Weights of a small GPT-style language model, trained from scratch on English Wikipedia.
Architecture: LayerNorm before each block, learned positions, biases, tied embeddings.
Each number is 128 + 32 x the weight over its row's rms, rounded and kept within 0 to 255. Layers, rows and columns count from 0. Numbers have three digits each. The size before them is the row's rms in percent of the matrix's.

# layer 6 MLP down (transposed), 768x192, rms 0.16, rows 421-561, columns 48-95
106:079131146149126103176132067111154061119194192171149140108141157091163109209165118140156125155101167090126108159134157154113148129119131141121124
094:109061131104130123069051142102162134089100079083101183174076147162060106154132110089133175111127205130148125175124096126154170080106110158093094
097:090190137102110089140094138078119171115131129092088163037140102173131142163117146104149145166158119173105136151155119116189108191164128155086088
106:137185092133133099132167137130084111171152160146153132145118158109144134106158172090166130140148061166152132124171121085120175158155075139071128
101:132113066137159113107171093186166067113167174113097084125148133154125126147097200128143140092103132197127096088137177143110119146101126143185167
100:150111114090123175159175138137162127122054138092092084123070057126163143151108063135150135137128159141176103153098135108066152104174166108166095
100:155137124091127082113134115111101156125099111143099092159192144154052083098185215121083123100156078114103092194147119152099084189111058129123163
094:192141130065128091104129180165062087168182054124147115138117151143143036154194200171079078066131142157105130120186079083120118126040109149137162
105:163087176102105101135096113110106139109063104122174177146076097157146067149119122104206181124153102153162142098117126117109109153184165149123130
089:064098142100125135105092118142179106123090136102133131161129150162172103127179125141095128083175099127163155129037102163159070092093150163134158
103:122140128053101122177081093152111144128117094173126115158099149112139161111117101123116136162092093176036142121162118083169102188075130158138159
103:122118064136121146117140096145135117132120149136113115106199139133149081106142130123106137077199148041100114175144147137130169143146077110075141
114:122173120090133143124100096138152161139113150126155190148129213192082119090101129059125180146079092129216101125144117099092122055107124078200093
094:070088112140141098124131151136150158159130110089162115076130108174129066137144145080099133137089152062155115091141123111157114094185142182114091
093:076079140117135105156136175129118104149073070105091140148192135194105110191172131145178123181157163093084080147210116111114128122098056149117184
109:124129091142126161125139117107070121129095116161154131129130073110097071108159083057094126118110106114102067068206140120098166143100113185134123
098:115116148142181171119110157126155143158106106135137143156113157101103120146169148162093138123141123097118054135117136093124162146113179179124093
104:130092186079134138110098096175148149154093119175105152234137173138131123123077113104123148124097134087136140106143175125164127103166176173130125
099:073115150182143110126185152148160107095130114131141102123147180096118107094095098113122084129127146134157213101123085105159121128105174139143134
103:158131080144130108118151137101121075116117088134049114147141169190118153135106094134146138143139144174166140100101151119146155131132113085138135
112:130132062158082112102119075141105082132110119157112101178064144117116154171148060165122113171151121095140163103116068110078146157165149165141170
099:181113139108139143102108132117117097120104146097137102115172165106078179141093115103058162140113124110136106163098086172113155184077145136135099
093:123104127122105194135094143081132144161114110144130124078140122144167160125118134110103129103197158122088134095086162114058139171095111118107113
097:147113132169120114169157136103142118107160147153115158087108088089119085162158106103117118152159155098147118142156087098124125154115070142114129
090:121132122129125176105072144146137162187147141146126172162092121144111102136083142118135116160145121156162153096092130149093123078135134176121147
093:183140120121129128080133092129113162022104135138123152144073106111143109135082116169139128104089120211147161115069111122119050115111122130076158
104:123142128153104102170171137136146123117173116096156123111134117162122116146136108111080116150130117166187092184087153168120179151122123173169156
090:142015112143141152144116124120090157166076143166084117162136189175136155144115161169135082131158101067110107099128147127127153091109058097166186
110:097098163140098142095136109063084156200187173149116184187071125147137144111161177142176072119101145173122147022153168123098114180122153162101174
101:168123116188156132119165151133094104112121101182111149139139139203070069125199131157170120093173116138105107110122163114113150077130093086101153
094:133167159116137132148192168101093139128087123154098147199121122107167101171135136132114134167161097091109163112135138144148115135193091097138116
102:132132090118115104113131153160109102148112186158135155156175054151147137098152186125083084172162142130129170159161087167152155114082132084167122
109:132140156128160088151134112179136170094170129081169136127126154068168122131141107171094168123196148124116100122119078103145158152171094104127096
091:083224136115121138199152093143098053146159149143191118100145065112185157144151112100100121154115134100104130148172111082176157100092131134146158
102:122169126144147128111160090100200139193133120209124152090118109134149119106187154098145169136167143109119148111073099144127122140120134180131076
094:185123065155118114163106132123143104145133156130101182143101163146121102154137130105186122141165131153121082114139074086093108180119152107125150
102:099116149086120136118185161092118158183117127121155147168169103161194130142145142097119147109130041175079126154151137095203147157110154127108109
105:114146129127116103063060076118156183130166144101126115164142115139111089101138150091185108082137136126151089136175153154198087133127109166117134
102:126145097120100146107110163155064119142171152170153217097102079150193151131167168157166070194143118118143104151104179144131129091126087131106174
103:154108138151162089164147130118067136142084132159131125173115110152139118114171176161139124057079142136092062116155151123119151172125114134106237
090:111086210207110163155132094102168151158092153167133107188097154098134138116128154127081172129108159109080125222124150124142138119119115163147136
102:129147113092073124145114103162098117099116137044169135067123087128133040106093158138177157156118071188140134101122153134116113033131097100169149
106:097119071122098101114112147165142147105106104126123099129158097082110115178058037172148131204199112115123117086111169141140096130147136149097156
096:118107167044093166169087130073165161126192143118086079080051122098138104116159180092086108122180146130160068203143080069125138072168087154111126
095:142054157087129113138185171119170107125105082146111174112109168168103139207120131115059134171134128158184103122111103108116126116141170138157182
093:182068064147130140198166137069145148147115088154081124133128205137125166166124128147157082180162091113155132126129131069136070158097124138098109
109:194121155121111138108139097153153089143064083126113142122079117153114155080156107098159095099127195114060124150132112166077122146108148109132108
082:080086142129155102130088155142121174089142141126129126121110054128112127098092144155151127105161087140172124109088106163149116094115107174135224
098:115137125158134112182227181092074135150115150126081113194105128115127193126132088020134107129196071130099123154057138178169129077085119124121124
097:176092132159155184127147153159074099105158116139238120170149110084092090094081107200139114131131085169076090130144122107135091191132067100113141
110:107088159060144111118158195132085102125104144089158104160110161132180182150071076117078153180124167036082135106140131136168096153089134137140110
088:131122179167142155132142135162108105173160138085167142099142139162174182164182118116159146097126185149125152102127125146095087175121078076183176
101:151082162088112092146094124166143165148128095130175131109071137124058135097155129158153099140123125145114136136162137164104131135131111121116187
098:124075157092128106071150185172119211117075139124075139141146074157193106067134120157130143097141139127082126085147131156143083137194102096092102
098:085204142049112172108106100111105109072173098133095187099129078111125109112147145108110135133124131113121157104179173104187127172075096135182136
099:144128146097120128114181120095120122129162089125097146162037110114116139195147110133060058134121141120149155107120127065103166138093081116141180
085:121118106166154102164124062120171159123157138155166218120077117110158091042123152176167066046139177145147123149131126092132137113188137147149128
102:159126202050124079074159137098136117147140128135158150119188127123064114144090071079069113101128125115120127134134097192121129123088109185106088
112:185193145135113150140127095111094150093113081145119139155146181148193118157134097132115109127179164069082108109109146137162121103096075135109156
096:130089113166139112102172160117144174181156130118145075144098147068134151110082122138136106174159148099125113108148076105116097112109173138164094
100:147116130140092145075095083106143110106198112063164139163106151166136129168120138129167185068145143163118125142138143094155115155167101096139157
093:129127092114051113098167078072162140123172151099133079077082148102122190097212104107128101090102137127113107147150162127100136136138071111134160
091:176126151099137124133099128135083114093068108143147147156113159168103146116152116119083126086131159140159109105139158100126129181114155142078198
111:199130126107160115125123093159137091099102137134132157111185153145078088160099101197109157133107106112110104123111140116130138168131138131149073
103:113148183116131108177108112044093185154138112176145148078146181150097129138085175117100093144096144168118155178133091128066147117103104159135188
104:123102100088162167204136147129137091095151125114101089110173150095164232196110117116124156158085100145158114119105159108135164146090124073155146
105:145122158130064108143147114155191096147099164132134168131091077074095122137157141179216146154175142130067110146113111103127190104130120126113167
103:091105125177159144147109121118178195107111154180109081151121133078141132065164128125129096134191122169098107166121098090179150163145155117111160
106:152148099157127172160119163124166103175135115105088116087140155110066085116153115092133197149089154106122202127144124123110123061175070167117173
104:114127109163108144057161130124147112172167074139145141136087099157114101142150140138177175131185171117196126107102118149062165067131127207130204
113:113096099120079157175146101104145154156171167095105153104173081099145125099136178124127124129121095149078157148131208189139141198119173088125142
105:179128085100100095163166103144151070140097128193153152142101089090142179133148196150106119120108117156136158113118151115101108157133128132113166
105:085110111103109117124143178130074121130161117101122132161149069111175119122125104098099081119119100119131144101165138115163125172120112141103161
097:119101089201066080117122146092127116098182128202098135126165115144078136093101110128085187093115148114131148146092091093119143100135101132113127
091:141114098156174135126150082110109130156193080155157144137136115136094100084121174149132130153158125114100136165047128154128060237107112081207131
114:113179164152122152105057128106090180158105134082057117126099119148177120127120140118169130178151169136138157149147125092125175109155165101090071
090:024128170115096058152087129128109063115131193112120158091089133154166095140100110146146082088144136179091156145106098110099121143136155179151205
086:125096102127164121068139107146163120122169070147090143124093108094155106183084153115098128119149108171154104098178150132157173139134166117176110
102:077121121146093137143130143183149147165115167085168080163117118167123151122098160131131155221124122121119146121048153141114096139086123098169185
087:056137093153140097148101118130146164160093130080155143095141169095109159115098089177091103217102104103098121111134132097089127113145145076126184
102:109155160140071125128139038116125136060072149101127167132175076140161138132099111154144158120120199137155116127107085124136098107167153140141194
110:150021143088172118132128135097160108137117110121184133129109147171077162165109079212048125111118102118173138097183137199117155151103113173137141
098:148107106184205171206089152117089152177047145125108156146155124103155116117173119155151096123139118078113083198191166094198141134061125119110082
097:139205107111073188134117107163146078152164107068166137105161115135085133160088106134156105160130133170160125083170169160080112105145145129088159
108:092144084101120090135074075153143183137165099157114159132136159150167181135161138026152092149077108101158092111164166129094137124145088098160187
107:186095156097121161156161124178135162106110107129089116137085171113127123142110118136086090117120133094085175118182110139079143078140144152174105
105:119153169121153117182150109135134151177150121135128149151092120144181115080149145145135132190189116122135106040068167104115115184137170135116188
117:154215121148157176170107077105127141149167166127145127117058144142128106155177185124134138112148149119140174199160142159131060164122106144125139
115:126125131087132134167101135151074146140192190152121181165190096126111115165144117136128140173156095077176057067104138115147063100126122046183119
097:154115176161124076068118101141124122105153145085103117098120140109115125147101122099124130126163147136145102108072101125132153114175119066148140
100:121127144098130114150140139086139180157143163110140122099152071213128098128137126124152120166138118095128104125114133147080182136135130148041130
093:141081115128136182083144112133169131156156142078148099116089120088125113169175122144102132117116155110158105095124166110211126136094171085095137
102:156185130152126152155144147118140124149142123165102104079073137124119141130116167102084122115118104149078114094117081181058127139164111152117105
102:108133169110110159159111144079110091033171103128145142079154109152103106120154098154212093078187139155124107156095129111122105078135090152108142
098:120084150153176162095160128105135165099110080134125105155078152159143134108183091111141229090157188107118137148097118086121120172123038133131099
101:114084118136142151119102094134143114110102116135091090110068144190158076127136161120088144109167117114115183107086067104111163111133147174130118
116:081110169073082136125084164149188107112162093149134154193076123125128103128084100075096137091149090113140083138088100140156111158107110160149157
110:075091182088116120125117132110099142185154165176057123178133115146160157083171120159127117119159131109058154087136141126193092135118208117140134
102:177090101068093107114107118147146166143098149039113060132094134105120131130136170081128030124150151160137172145110129139161149166172093073150147
108:088104070112136109117112098117124095068131039145174098182125114152109108193125139185140114120171117154155108088132075121108173125122151133113151
093:154141030104086172174182109098154095142157142083104139091110123147092097144108117122095068121082152170113093110135130096148123132168163114136166
090:126115133118183138132157072125136113174150099154130117167099159128133119154114135116092092130138163127103105130181095119183078171142115140120134
103:144135138098093132059154174140101124113138119140115123112141110166098099115175155163146072106158122090129092104171141168157126181096135170069098
099:132149106107111157182178116105100134173075089137141153174106083140162155131163079131110143110108155190128166086132071147161143133130151133173155
102:143150075147088141119100136114118159083161035184106108155125100130169175144119150171149186108105126137108098149166094171109126111080171131123165
097:133160139127116133091148103163152091181113154086053118161167089083115099129069123140124133114168145144094147092132142139133107175140120085157147
099:119137101160119146118163168067092057137146121135085124131121132088120134166122095111181174201136159138170160190130156099149136193085120110084103
100:118108131132139121082162123115097181153147100155086110140087135087156154064159107145122132094164150076100127089163095139093159168127150145146105
099:119165123155181101169121137094138093158173142125139107075105167171149116101192162136084122147175166122130124097165160133132157123150084117133191
089:125141147174136061145124142091128168198167178144122083126136139129133097113101136133131091178110193113117166112102157146131156065134119114122177
105:118206141132155124096183152100115112144161113136091062097081103174044072128145094122113127091069129165155124120167153120172139143107139144164089
093:091165136131175177149129107110052124132086123146095151096084156192153130093131123133126181147138127117139071180127121180123090141140108156181173
097:117133106156126106076126161167164110138123044083153094160108151121107104130108098108169113146129146130169073222133138150115077159122128133150198
094:184148153149140111146143136067115027108134117214131151119170135074115091120159121163071120125109120095118136115137104117195092087112130097097147
102:086068096206148115160167112114161098178146138177112096129084166139186115115155153131135177095105157135133132126132152076149163103106090115149088
103:112089122179112132157133191125185185130159152158073089069111181143080180117037181126119106126135142050081198153126108128114103061140149173110160
102:133140150140165110116101157052140074087194106120156150132087104079101092117101140144144172063101081141112167064098111186079121119171129180109065
113:155127135142093125136121149113090061121119144130167166045083173157079132136167129165146099125137208161130161131129120151127139092177150139105159
102:113057167181091165186120126080089110147131083100157099153105103186139147123171152106114114134152062135192127137087153128100173146119068095105183
099:069175129127134149119154120100145136127100086132112053120120170101116167123148168136108134125145074145104107128141115066131076157184109202180161
090:172125161124128152086104125132094154116146136115123143107132130118118136089086119123131103111139136129186129186184118106173128136102125107174180
111:160099097133114078130041136165147091076123083100145104152124121153190125190097132125137103106091137103067128148142059119187156070094065125123140
101:096168188204162086104098157098127193139036144117134126127123093162118157142103117153090180141165093175101112148144151135142110134130118115140120
094:133124115188122112120159113129092191132157090133152167110162114080086121150156160107140122104111187150149182118185152129081112129151153074136132
098:129101086089234158163196140169163104152098126157101162110167167165123125108198119123127141107130123120130060145141126121105150106090124173105203
103:150077154114165158106161099090152158177086060107127112118117107131121192134117125160133115118158095087112110153090124197110119089168095078093125
091:149074145122115107179164173183126100132119075087164145118105198069112062132120130136090146142109135182128116121101123139093131164118106143145144
087:124120086107121108126082115161132168076143101134123084138145157143101109098105129175144144152084160158085126105096125057129168085145120140081168
106:103127168134135149128120163144140112151125119175096125084089084116103068131131156113136136089103132070165137191142083133162147136155076141062119
097:142102156115096159156138114127110133161161142103140164157078103141144090160101175090138132093125148120176104148133131134124122188112178137131145
102:161147115137126177113152156072112102036119093178120162074127140127149071181138111088119138165128132135082110166137109138080128163100149159117138
104:080113153113149132173115150129171083142149126112200158098097116161177136115060130131108146137142140144073125141160122084102115099093142148145128
116:165131145121098091154166101094155129116147151096189082136124182175178170113085089058151139110140111108206179100197160062112091099134121121111135
105:135169175151189133172077100126118126156091133097159102150080121173163082140137090199170142097110142162138060104165126105126153159204118091141059
103:113135109108156164099123171157181163152128100136129132112145136080133074086147070124086170106123097090056061223130079143148117124106057113130140
087:088054121101132172196104086125147101139176090100176142131088162152111112174109150071150094117107111162121128186176143129043167062158149119084150
113:143074119128130097113101114121166143081168168181091163143084151142168114096072160147132113174170175028132182129077149114173112096104128141090153
096:149104094112107136121098118130126141130138098129173127104158154132141097115108125129149072155126099148126094056104102162153105098129139137079141
093:155131224126171090068181140188151179160111107132109155135071064105158135135115100156102120105140114085146152191129128091141137194116152113111127
104:150167119117125090126091064152186158122139137093108122092149122132116134127184152167118098143125148145109119100120107098108181128114120124115167
097:192162153206146122122121164127107152162089106119164179167163166155168127117144136128152127125108118112072134107140154081097120117101069103139173
# layer 6 MLP up, 768x192, rms 0.159, rows 422-562, columns 48-95
092:178098106176095117180134102100132165205092215164099155122096166108131150102161106062146100107076086139146201127109152140129128097118074155086182
097:123106153117159084094140119114073086174124105132146100102154209150157088088060089137126163075135146099171118085090097130116213067138119156090115
104:136117121147122096111160120119165089126126097148118132174126118094138169200112111124093118083120115102103129050107186129113134117186120141151094
105:134078134144100181103096178097130125140087094154045106112136168100218147155129130123122071144079063094146126114055189099119140135092149132147134
095:072112141108172116110187118134121091128095089146093127125113104114123085111190119104078159132073122100124068194192153148149111112096150165160178
097:183206126157083073135101126150106176145093118147134103102110138131170151133085130119150097142118095112131159126097153091137081081155161103097094
092:115155145180177132087113081131178167154128114097101141107075161103071122138147149150101117139107117084176159120135175193113126101219144083195099
098:107172105083074122170089114181099155139075142153071151136166145114102133153159113162109150037097181139096164104087207097105159195132147131130145
088:119128133129117132107115161137084084104129101135155119103193200113109079221127166132091108150172150117118125129151116126114099098093069185145094
096:187114132123169096089084184096096086154064130123153183197159175192153108126173137134164156184159122136092118130123141139110149099089116100102121
104:141138108144090114157144140084180180138139169108131091139084171139136085113093111149125151108111098127144133117135140137111135139108134081070109
101:092096080183130174149161115072186097152120138109061053114155177164113135145114115149189148146139168095088118090139117162077063087079113103162099
102:144122191127120157189128173157101122123116083093100116162159171135198145166135177171107126102157113099102152090099133127167123132126192144153126
101:100104118057137140167120137109139086099105197116142146065113073139116138153201069103159092107163160116136135134133146092169109134095107116175112
094:148089178158009191070108105116169137115148130125142216089120097179069120135185074142134113133123169108125100052142116168122144162179161168134116
085:153117175110160137138107125190130115160172140124088154133143088129147133105163141103155191096133102148187132112163072149219099116086166104180115
105:112087142143133160117075105098109167147204078118133079102109088184102088165160139169118144121200192153169197145106126112102119138140109162114179
099:132143134091144120049102121137081143193125186125118162093053120121119061102122061109133106105194090146137125069135112155121117125089123105112122
106:138085128135168153127136170137138169134165198120139102105080132114134161118150139125133135160148121094086130117120077163121108135107163094154109
098:124138132176065102129121137145159106114146085136083142148076157143039188189166101126164103123112121146089062079114151106095161184096186115086138
097:108195128137139135125159143158169128159085089088131108134115162119143151110156105079135107108110152180177122117082192137099103186118165109161151
093:129162107153140127145165112161113124110136142092160093171153109124158147142115159119169158113054143151148198178126183101137108127132159103122121
095:118120121111117158145129150137110083153110113071081140095086095101124163132151129081092116163108133119141062101119124145096081080189081116176117
113:105108091119154099083112123138221150110093119115134113111089118139092123067106127132149134103101124157130159167087177187089142185102163156075101
100:113101139160128129119131132115124137103143100082103115157109164088138180157179165084114085129149134114153131076127143112078196152167150133154113
103:129074089143141111140182203150137111097125112113130135117109144110182099122059121107111154125161103096178128167064112150129137113100070135127083
100:127098131142160173080098102164112156180137141131054112162092138144095170103136120143154096126175103135177182093139067146114085127124119164149104
101:058128122155081151128175163060134121086149095146172139106118133129100096132193155082137142119093121169104116081134178061092162117173167091097122
109:098090148100172144113147110145046180156046107115148097198154116136184092156075111108144124123155107117133115166097114127115125153173108082164139
105:108150061083164103212131170102186120117157104120083119080059103090056119209154126137176132082157122117131116114131125095066095117130123126136147
103:148056148126092123168144135138145094136115146143137099108146198168227164155072119095139138109153191098175058018076145114075097133174153207064153
104:134161083165060090151098167138171125132132137123139139169134097106118166136066096126101095144177139125119120089168113166145147150113133155105139
101:149146084099112044158067129153192062146099146103101065143130104115195137151094124064107183135182162129141098125132132129122067120111114178121132
107:147111153109146099127068110170128197137136086090109159107158136153100072137090126147110112070129076123129151098152106117150191154119114078177092
100:166103077146145124132122125104139085117147124129141186054135172152129108115079118189161122105114092116062173074147122145136111135088153129180169
103:162141179179175113161150148123162087112111166145118147161117097128105123136075133151077096101162186130156120072134119192108163074127157064149066
107:124176136169107103141123132147130096130118143148160129100099090162156079056104124142115133180109119156146114115163127108099096065150044127206167
096:133121081051116124119160082101115143138105126097130128166164119167136112158157097192127107174133148101164086092100118171132060113071116125104143
097:086088143144103107109154149086155089114103096189142117150075203176080099092109171145140098160104162121174124090098132131123143113161127212066123
088:114138230125144147130182110124102136142165134150133159118120141149192120144168137064156060136155146064109143111108179086090143143128161087134138
101:059051127155174063101119103111104138121132089101118095189138167089158122137079076162149142119043080160185162081111163152107145149165166092124123
103:095111186153151058085068078143107112127136084047148054148138091161162131133086134141105127138129094163115132150143113068181115112124100128170132
096:125158088111111085143129106129079141127111145099202125142153118157107168123138098161125109101141173148192129132134206098155112170104113128063114
091:104141110124134170114198120125125104131084184079119112129138055083210123079122129124131139166139140139083128122106132115118104097107141083152131
102:169119107132093137126174143151116166100107117116117169172125134152084147100162093136217171143118136077164140111169114149128093145132182148140209
105:115120140107161176132073106167151047115182086118116163148136090107186161149080120144138103126160158090127066114174094142132189109173104160127074
095:176145124139126136115118105155139167079101086077182103106162136105098188135100132128057159166146106080107133141094194143132087183183123174112085
103:159181128185135064111184123168183096094114123094105122123149180177143093198082145087155131067171168108143137135111132126163124135141127146115126
093:148159100078147133119130136111102090090120152106111138084177098153178125110109060095160100161087147167135159124116146122105161043146143103111118
111:129130151110098157145199164120093143127081111167157178133129175137108043127148116088147157153159183069117118144144144080131117113114098139116100
091:203123105138096129145123164138165153170133101101080152169142164119089111090064144136172120146052122100102142149155117131089102135126121165098044
100:083100161117188104171100157142114116108165163146129129096079153070135119166043131164143144142160063133070127190116146141130165110080166199143140
091:101156141098150140131091114183126160137129159148109105132126092163085029126101151148073148092138139084175141113143129114085139058190062159178122
098:202090122129137080097057090122164151105116173171131131111129155079152063085146136160100121111146091085155097152153172178101151157173161133088142
107:115133156061130104115152114114124146125117099145130164127132106091114100137167128159102156106132130136140134127147077152148124176136111013153163
088:156129128123157134139152120166097132142093125142167093175117097125107089161142119140139148117118143067106092142106090165124083114130139084151073
093:088089132112146089099089152089119085179091152138168129133188178187178100082140150120140172087132178130157176145145080122071139117154162114132070
095:088137084098105139115150163151072140139168162129079122139104105131160062106094135120063134138168133141178131128158175169124214167113136124129120
095:101077090109149137106115094140142106088122086098109122121159125173076128125146068154142152122105115206189088145149195184175113121128116104090132
095:102134095103113100205227164112121176159095115135119109060173094132163155105135087146148126145102161091136148148149113106084124104034112099118157
089:073158095112090146161200137086144090131150112125154073155118121101113131113171098115136145153118138108134149074040109143096112084094127076191177
100:120090066099144147170128216124133135159143167162125125136149153169169137114172166075134105132121169154128169094118169076138112144098136066121088
102:129129130125086073106131122062099112115107092103152137080174202141121058129171145142154157151097128125137193161152108102126187079154124070154145
102:143118170104103111111064170135116092172117160133111139096112188126107093164109151140133152091122147134137099156147122146094165102078171163101168
104:140088156165143122161093116194105143195146156138162128097194128143128086082148115129115140174099179170106138134156151188152141120136072118097166
103:173115151170109108094116128132113053127053100142158153111069172108149176174121100110115084060067132166163095152128104096101120133112143151110136
098:107094126127160110138154098178116171091100111100194174125050079144117139156178154125157121160154181191117158185161090196183154149151166119095114
105:079098118110194134057109065096145138152119159050167174111107146147120130164114114169146096094134193113190105105166076173113119139165108147173079
110:159117086124162156147095158175102132171088058162156086148133127142116149196104110129103107177107108094178124177113072098167149135163127109121152
105:114125092094143108066141118108119135161102099147096115078192100105166135109057117170068106222115107142167126120171134195155135120086099132151101
093:066049142118076088133158228154064102154147114124128127162132132118135116138124105143101083167161129133142124097141161184087143098107092096119147
104:143135131082089081055083071138177149128175159107153088078101136149118100138102127108076077137113135196178129111090133139155106084178123137135135
089:145151101112142127127125120155132070100069179155132127108115127154167171117170093163096144207123131088142138092148161091103091131136198174175099
101:173150138121146166189120150197113117118124126087102180198166102137146161124134156064200123125132126122081156055164101156125137096100184165146135
103:106144140166093130134200154169178141145143106154145160114081142032132078143120154085197051157156170196184133133182137165119144125172140155145098
096:164076123181171136108164101108083095088112103109103138154164236166121117136130150152150164126084106085132092169192187150121155108148151172156102
092:139162134117086075129094080128142205113115147105223152164144164166138092068127084140150129091170089146106181105088121082108080101143143145080119
108:119168121094125099137104145145145203131113075127124132151085126111119182163135135171147156124133152118093177124102119000155115132137129124058081
099:181153076125132139112134157168115060145145140155149189131130143148143149142126137097065132152111201122122129196112114119138107168093129096140098
097:066089175118111132157163155120169135115152151084102172102122161134149146108156120140172083172113153143118133165084132126122155100096150059149105
102:128082126149147164101150108107135147132106115121095150100091132164098117109087095192122086098113172163138133087137127121114145171157139106159098
100:169126149093114138168161171134129156102071097114152106110134077101106153133109100100126105073144140077101124147074139153111090094144101143152131
095:148140103138091093105090109162125088117044138133065072100117139158166139112106152116144135142091140101151155083067097097086160205121143085173117
103:104124157131104103091137088158095152080132086170057177112159169097113131189190120138105148158110144135114151160087231133121163076124128153084160
108:143133120108079154110151069130111122128129096155211124047118148116146075152100072137184128119187135153136156084129079067100139098153121104125155
098:110111098110163115130145128142142103120119110106083145145149115101089095155120085129143116135138125140150081166157189159136179141090091076099129
111:133173108127182123165099136078112096151082142136153123098092144125133142124152102126107166180178143121192087153078083143134139096147163173153096
103:111130109169156089200167177122105110129074152115101115115124137133146137197124099106102121097118088193125159116141132125091138141078193134155114
102:156078108122109123131113126109174127129140132125215163130106159136141115152128063102088138100121117087178094183088076194152143088165128048131117
097:135155142135090117104125174171128088118133074106115093159158135102118139150088093092128098110116110151091129150183151157097122125167125132082120
100:146104188143167187147120169170099111164107080119148100111125165156109110055078119150113096110105142109155127157161096143182131107119123116120129
094:159109168107195166128138163133136068109146108110038130107148132165111139107136157118073106118147132153071144101079183116127127093144100112125123
095:156100133145078104154066116151183176125137112144156062169095122107152161174128072087153171117079120146121109146186099130116100118133095146161107
099:131090139098129164114086109187106140089152125127110186122137106142119169180127121087138201116125125159143124161192115127153188139169147067107070
099:138145129113152118124106139099058084102152147092133174144147143122148094154107185160121138131141162149137124081169135189074163083092181125093168
108:120204147145081107119157152099069145148131106155181167123072191167106146171097130092094141085070137075112111117108149184124111100129164131111123
103:134131144128108189122125124090114131145155131127177118096088118151056089138094108077133106107129122158058110095118121119122067108072132117168150
101:135103124162161177121143112100094083166102091156122113084118128038114107084136132158128148095086134131089108149097177132085104116117095106166118
100:116168130107098129163122101081133160144064113080165159119112124171148134157139122085061153110135171128073102186112136135109101111127106071147148
098:115102131113167123076096104107145114133167184180104107134110114178138107101114112140133170145059122142112133154196079091136113118127173126180040
102:121162109100075174128181110116076122150080183144133155098190146102108131117102072102101146131138115137088129135133069137147188109107097159115102
104:178127129052075125203100150123175139168113124177093142122135121098179103138137091104158144161043122205121194145106120134121160128174110090129111
104:200143057127114124159099143156159127115111086169108124108162115125127133189141101139108098255177129117185113118131119126161156131082193158110158
098:170186116196137118106150145129122160159066190110100056115103158115067154158136157090135200171128120079080116111104104157121115094113137091102034
107:093113139167134128174097120134150143187117217163102167157120131122090177141118122114104069179134118143094058090137165096130149127186255100145070
107:085071164130145088088092151148181126139098157191203116140116138146157101099108120123129140106111130146113101166077135145133188133102146141120103
105:122148119125166054144119155111132059180089150066139150186104150105061162164162126090186102129155148150088108130178087140086114116166128151177147
088:149130113188093096137171103120133146173159160186124141073151168088133118098146123123127190115107107157124105129114122199133161127114201135065114
098:123089108162133196195161166152096116141098134155124219135069124199126082095085109150109139124155107161159078101086162153044157120114107166128123
108:129133123140048124149140157148165131156094143172093121095162131169149100150102087110073122085091131124157090153163120121056130123119149127053148
103:117105075116212115161089144203129113139078159108132134067098086194116076158149132089172128167151123151129185202086214140094110137099096155174108
103:141111143115208159176118150217158122143082201164183103159140164148129099177109113146176146087188161154107086157126088057107136088118098169140167
098:179122142133079146126154164140146179181141093135096127144154159128143123110106160114153072127134134064108103111103063138154127144161150137152112
103:087081118078202154151076103159057098116133150178134103125173157166108121126110099148103128082110188139155199155099123069088080134113103116127114
099:109074187100084124100098138117126076089125082157103157159203121155176095123143099144162134122085188175129077131131069182108199130089140110121197
102:103164111106132091161137091147112121146149133108147114179124097092172084110095116085117089062149084154135136129130157127157128172072119121159138
105:156081093125088141174107093148098113137036171056146179066118155124120149105146187114102117132189167112142066104117139162103069115114133136090126
115:125102170132093097104082174168113112080140077106092109114150106096143141071159101061190134045118067090137080125158124125120156175136102149117111
090:139116088165163171131129119197153153136171117132088144102122109104165147087134131149110100076110112146222171125151172076146109135127119136147115
089:099086144111132147079166176143140120192089058147161151116085168110116105123107153134180140158122144124124139115114142158110105114145206163135109
101:173114090105087122112132060056151130119099126151121094143114112124102144123063111164124138084098134206165128079117173074158103141220175131159126
108:146093131090155130107096064115126130106138114116109174158080122105165144110150167074152144221112181140105123092109146167118107123136171097134140
102:124132102184096149137125129167076101147122108141106141116127128119131092101135128129091149115090118066104185223074125147230114136124106136085105
104:158097079166133199059097114111179111096086091116126193085061128121066182206122107124075177086140158184119115132125143108170125116154078093129131
100:148132128087113138118128125149051142161122119102139132064182170161195159193111111107064161112084121128166147138126142096151178123096145105118119
092:141097107081142165192179117152178088187087152101149133092174088128112141086125116114181085062176206102128106176126185115098131124125078142097078
085:186107088163104188107134106084172082160124134168154178130093078131129111129118103133103185115131210115172144135145162180119152082102131169085087
108:182110096126141130130168129133119134137136157122092138160135194083117164131112114085161184123102220099129080149102153154079092120148143114145101
089:101143119097147109140122136117182105082133106076134141114146095086145164079089101153148123106156082078128197126090163070163119101195104081143130
101:108205096092130121078102140135134145134129182161112095101096132111081150084185181126089143187147089151114134073147112125137148117108084186168121
103:093108098144090121120178156131108150150092093135170108082124121149167105115042080106200114110099148091151124110105124096087142149145165109154176
113:090112133124180085102079159118126134164103108124176061158089123139120123202144130157144126110128152112123208127120156096121159131144096128133133
102:121061088124183171120175138081146089154148167163124143105086132115175141101158165128114089132164192098127153134182140121102156137065139161056105
103:086117129070082116137159127117090127130137105065142081145144195069169112194102143111131097121100134162169151156088131134091171102086134123105181
101:168126130056148159148116157170156136077143147137075169121152140084173156126138050165115107099123166121094115204141129107147184144102129096173118
099:128113104129124145115170188114120052181081116090135105114123099086129126151128105157128102121107174164165162155167103184178099141112170106100069
102:160088151117110146108182086133100122159122110157113053107157082193149150139173093164126155116043215139147110107136092100150132118101185157169130
089:119072129109120141122174059128070096126109162156070085089119111098147150082133123111131110073118195141118111083112123139147141104116120096140114
106:131118121133157078115178129143098117145131136137065051162123106077150079179069168136133161136055103160104144140198123197102161131102164131155172
090:116145141118127052118139102120156115143178142133065130125143123160215189128104156126166153112111101118124136143136121146134090205122176107118173
098:095101149183145141166101111097173095136134129149110113116063192105101105071199150138182098074087145156111158170129078103045184176151120060151170